python train.py --n_layer=12 --d_model=128 --n_head=2 --n_kv_head=2 --head_dim=64 --d_mlp=512 --vocab_size=2159 --activation="gelu" --norm="layernorm" --norm_place="pre" --norm_eps=1e-05 --positions="learned" --qk_norm=false --attn_scale=0.125 --bias="none" --tie_embeddings=true --parallel_block=false --init="normal" --init_std_qkv=0.0442 --init_std_o=0.009 --init_std_up=0.0442 --init_std_down=0.009 --init_mimetic=0.7 --optimizer="adamw" --lr=0.00303 --beta1=0.95 --beta2=0.98 --weight_decay=0.047 --lr_head=0.00804 --grad_clip=0.5 --warmup_steps=253 --schedule="cos" --final_lr_fraction=0.1 --batch_tokens=16384 --seq_len=384 --doc_mask=true --train_tokens=96790000 --steps=5908 --dataset="wikipedia_en"
Each number is 128 + 32 x the weight over its row's rms, rounded and kept within 0 to 255. Layers, rows and columns count from 0. Numbers have three digits each. The size before them is the row's rms in percent of the matrix's.

# v: layer 8 attention value, 128x128, rms 0.122, rows 66-76, columns 0-127
# o: layer 8 attention output (transposed), 128x128, rms 0.132, rows 66-75, columns 0-127
v66 075:174144188157128110099175172127106079142146127184172106114131107104161162190147064143105095144143102139078155167085071103109107141151106133096097102072144121099115122099103153105164166121162063139081095128112107145149202138147110119128114119127023130163146067124164117081109131142125135160065097132123168087135113111124133108142207085129163147110152104110155162139153095202125122112156
o66 069:186109179093129158124104087133116186138034108102138104133114110126142099101105146156111122091149131165087029098147163154104178098158139141200127184136091095108127104146146091136073157157144101130098169116110119112103135166099163181112182141137156169129136139109135120159143122103156118089134142131159118127156136139169107212153127126035090116094118136173130131102040100119175131157132
v67 063:135151155097108142036109137127098134149113140118167117140140164166156069127105157122169139097125070168142133150169152138124094152117110135109098160120092139091161179108113101208064134107090134090128099139134173066204066136121162123109166133109142129089076137054125155205154150141082100094076165151090133141159114119111147181104082108129118140116072118194100106091124127090168149137136
o67 067:112066099154049137147160165169146122131113150140139110071101150101134145098137121121156099170074154198082175151060123170142123125088144148133129155084168088179147142067129186144186084125060133132129146148164145158166172075164100097145102157118081108122128164168144134139128101125116122139119130101082138100097156141178172050156129096149117116134134140070143108094165182144098082093115
v68 064:094119130102110153139114179104111143097108097110088151142182095148075166077110158105128166082112207101098098175150123142177179140126119118128151163147176143110157121179064139141147121171091117119221133118129124102135148130146104167180141143114138151081096130114128117094132189148209163135127126060188086089080148103154137069077125104095089112185155116123164074172125115126118130127129
o68 065:173142120166140110084169122083095154145162111155087134169160106104125141201162129133117116133158127069156092078115163112111103148124161132083098114116078152128131068151156059142087133088191094129110113149106107148130100183123149165081113081109145073185167087094061162099107122137158108130172140141170144149133138139094128173130098148183183108069138040141080137145153117153152148176112
v69 070:202169146145113134104125125089130099159123110117070126100206139164137085135142069136147120139106109121148152094154072105086112162161140173143124140116137140111090126129112164088064107122174113137162144137146132135143127128128175098134116139113120135163094080177138075137105092145172154108135154136162171145182149157125139162154174116096163126122055142112119151118118114181073119255030
o69 062:165088165111216106124180141137135177095119179147151072106071125164119152117108174104084131118150186120169136146099142142137142155039125126145164113127157086137092127162115111121121101098095113133117162072120178149094117175072097081162148192141145108098202130140227156109132080098108113159176138139113094090100129138093152156110101105087079170114169110119137148117129112122146141095156
v70 078:125165138155126119097125098160112140145130106187135166156079087123150176141143106191162073115083139122107102128061079141090133143165119113127182086119125120140093144104119128116148165151165022110067146082153133126155105146120107117131142157101067226060178107104155155121068106140138124142115169130130166119158101169140121106150195128111099170086148149112173132145136100143124142162200
o70 069:102147130146009151167066097100081129109130100105186115179186145195148134154121138083103150123168110133094085070128148135093158163150147106151095133160125136103147131116116107172101093127029132137086146118114117083105126092107103186108157093156181151157140060103149151159181132139158154161115093151155107096181131159176127148123146110106108123150153096174118150122089122143180124128155
v71 070:108141121157134116113115159131100089132130140167115084144144132123108050146131144106090111155180130144146194175167159143209144128176147177134103182124134133074152103151147154007098101066153186173110135136124122107108144113132166105122108130132163086092111117079056078119127178113155120118173161104041103108126144130126124168120110087133125152123129130137163158117146149098126121107042
o71 063:128190124148252147140092111151150139109112129161086106103090115120110169132159186125182118100103111153130137154108117132117134118143126142134198100114183095207114163097100162118149169165097120100150134102120140168138170128154086092156126117138125118144076192148137176154145115095065099083095101106079134143109171116081094022155106083120126100137145133084090097138127107095160132135133
v72 075:197112139141118134082115110151127134130119141105166087087110088174166189088095094128191186137113194120089111080159140126080149155137131165110161142188114105115076134141131125220176152105138075077120178081105121179147127090140095139179130136115110179116141114122160106099072085131153164132120098091098143118108125095107135105178113114086144157155138105119140131120157123189123038155168
o72 071:068131125111021123147128155096093210128176100129062119127130134177146077217115100109069129146151106097150104092112151128117116102126105142146100151096074116121159124151169085091095093136141157153074125140094103144077094147077101204148170115128143158163166164116103082157122127142112162132125136138145176143123105150222125149120098155164102141104137104128185155147146108121144163146147
v73 065:140112120125116145082110083107082162096135138147158136137109150123153161110155168162162150139054138165100124120203110084136166120149124098168084141071145200122079083119119088053167134136176159107148091116203114133156125162122117141156111130122142135087104061093119139104196080210135130132142148089118190114162105087120134123129109171092139134106117126126200097093112064102140100161097
o73 060:165140133097167119138134163134096153140086072116081118090157153117123150135145145093104112125179139081111062173058097143098084126114138147087105162150082096172088130122171110231153131104055105153168161091085089170112106110142166143115204126119057096136145152058111171111107161149145134107101123153125117146097116156117185175175119114126132119166163154130097149179123134100150126113170
v74 065:103172129141145114160150188146106122163101147142111115188095100145148073121178116118073076127151100131125153164110160169142151092128119132162144169169098135136194073121086124054143113000127152132149107119150104111106096104139094127117106172153160088073197176130135148144156165138126102144141104083123071182127138102148127130096105114123158129146196123131173118113115076083123169090133
o74 062:116136107175123176099060127139124090052137113164140161122175141078086153110156107108203130128150095096170134129176126141127071187158105115093165100135152133177086151111146126167125173191090146144117140151117078130154175162151093121129153081173140109153025106099094180137136139114148150119076140120089142132126132118122090086186142144105149076134074138106075147165122129070112092135108
v75 081:130154110142113123103121118096113110172099122135050083092098136128093060128124087147146140159098136138150107154116186162151091135154106127180073152190128176133097143135115130098148077137172219183144125152105141134124142072126142120136106136098149109071188090095169173136134158137145101135163145146067090163121178136157116123190117119093097108137106120122229171143111123078168172175143
o75 075:115174092075151127171038167124109115127133065137156159154137127136134199165186175155107133092180143116106159117118099179127127185126179122136145116077185139155086100134099102124098108090095100106108139080137137154162135187121059134218124078144127124084126162104106145146096126092096111141120097171128160165115149126049136112104149144156125156135137121126109161115150120051101079159110
v76 069:137083111120127126083116141162090188112137123088180102148053101105151134097111164127178122101117084142113149108132219131137177095128192109114123157122158149141149097094159065125131111087098150137099128102144113094107123156116079153152118128173171108041183150096162127156092157156127154114139101128108046126125098132126127107104138144120140083139168115160171068121186074109131153041169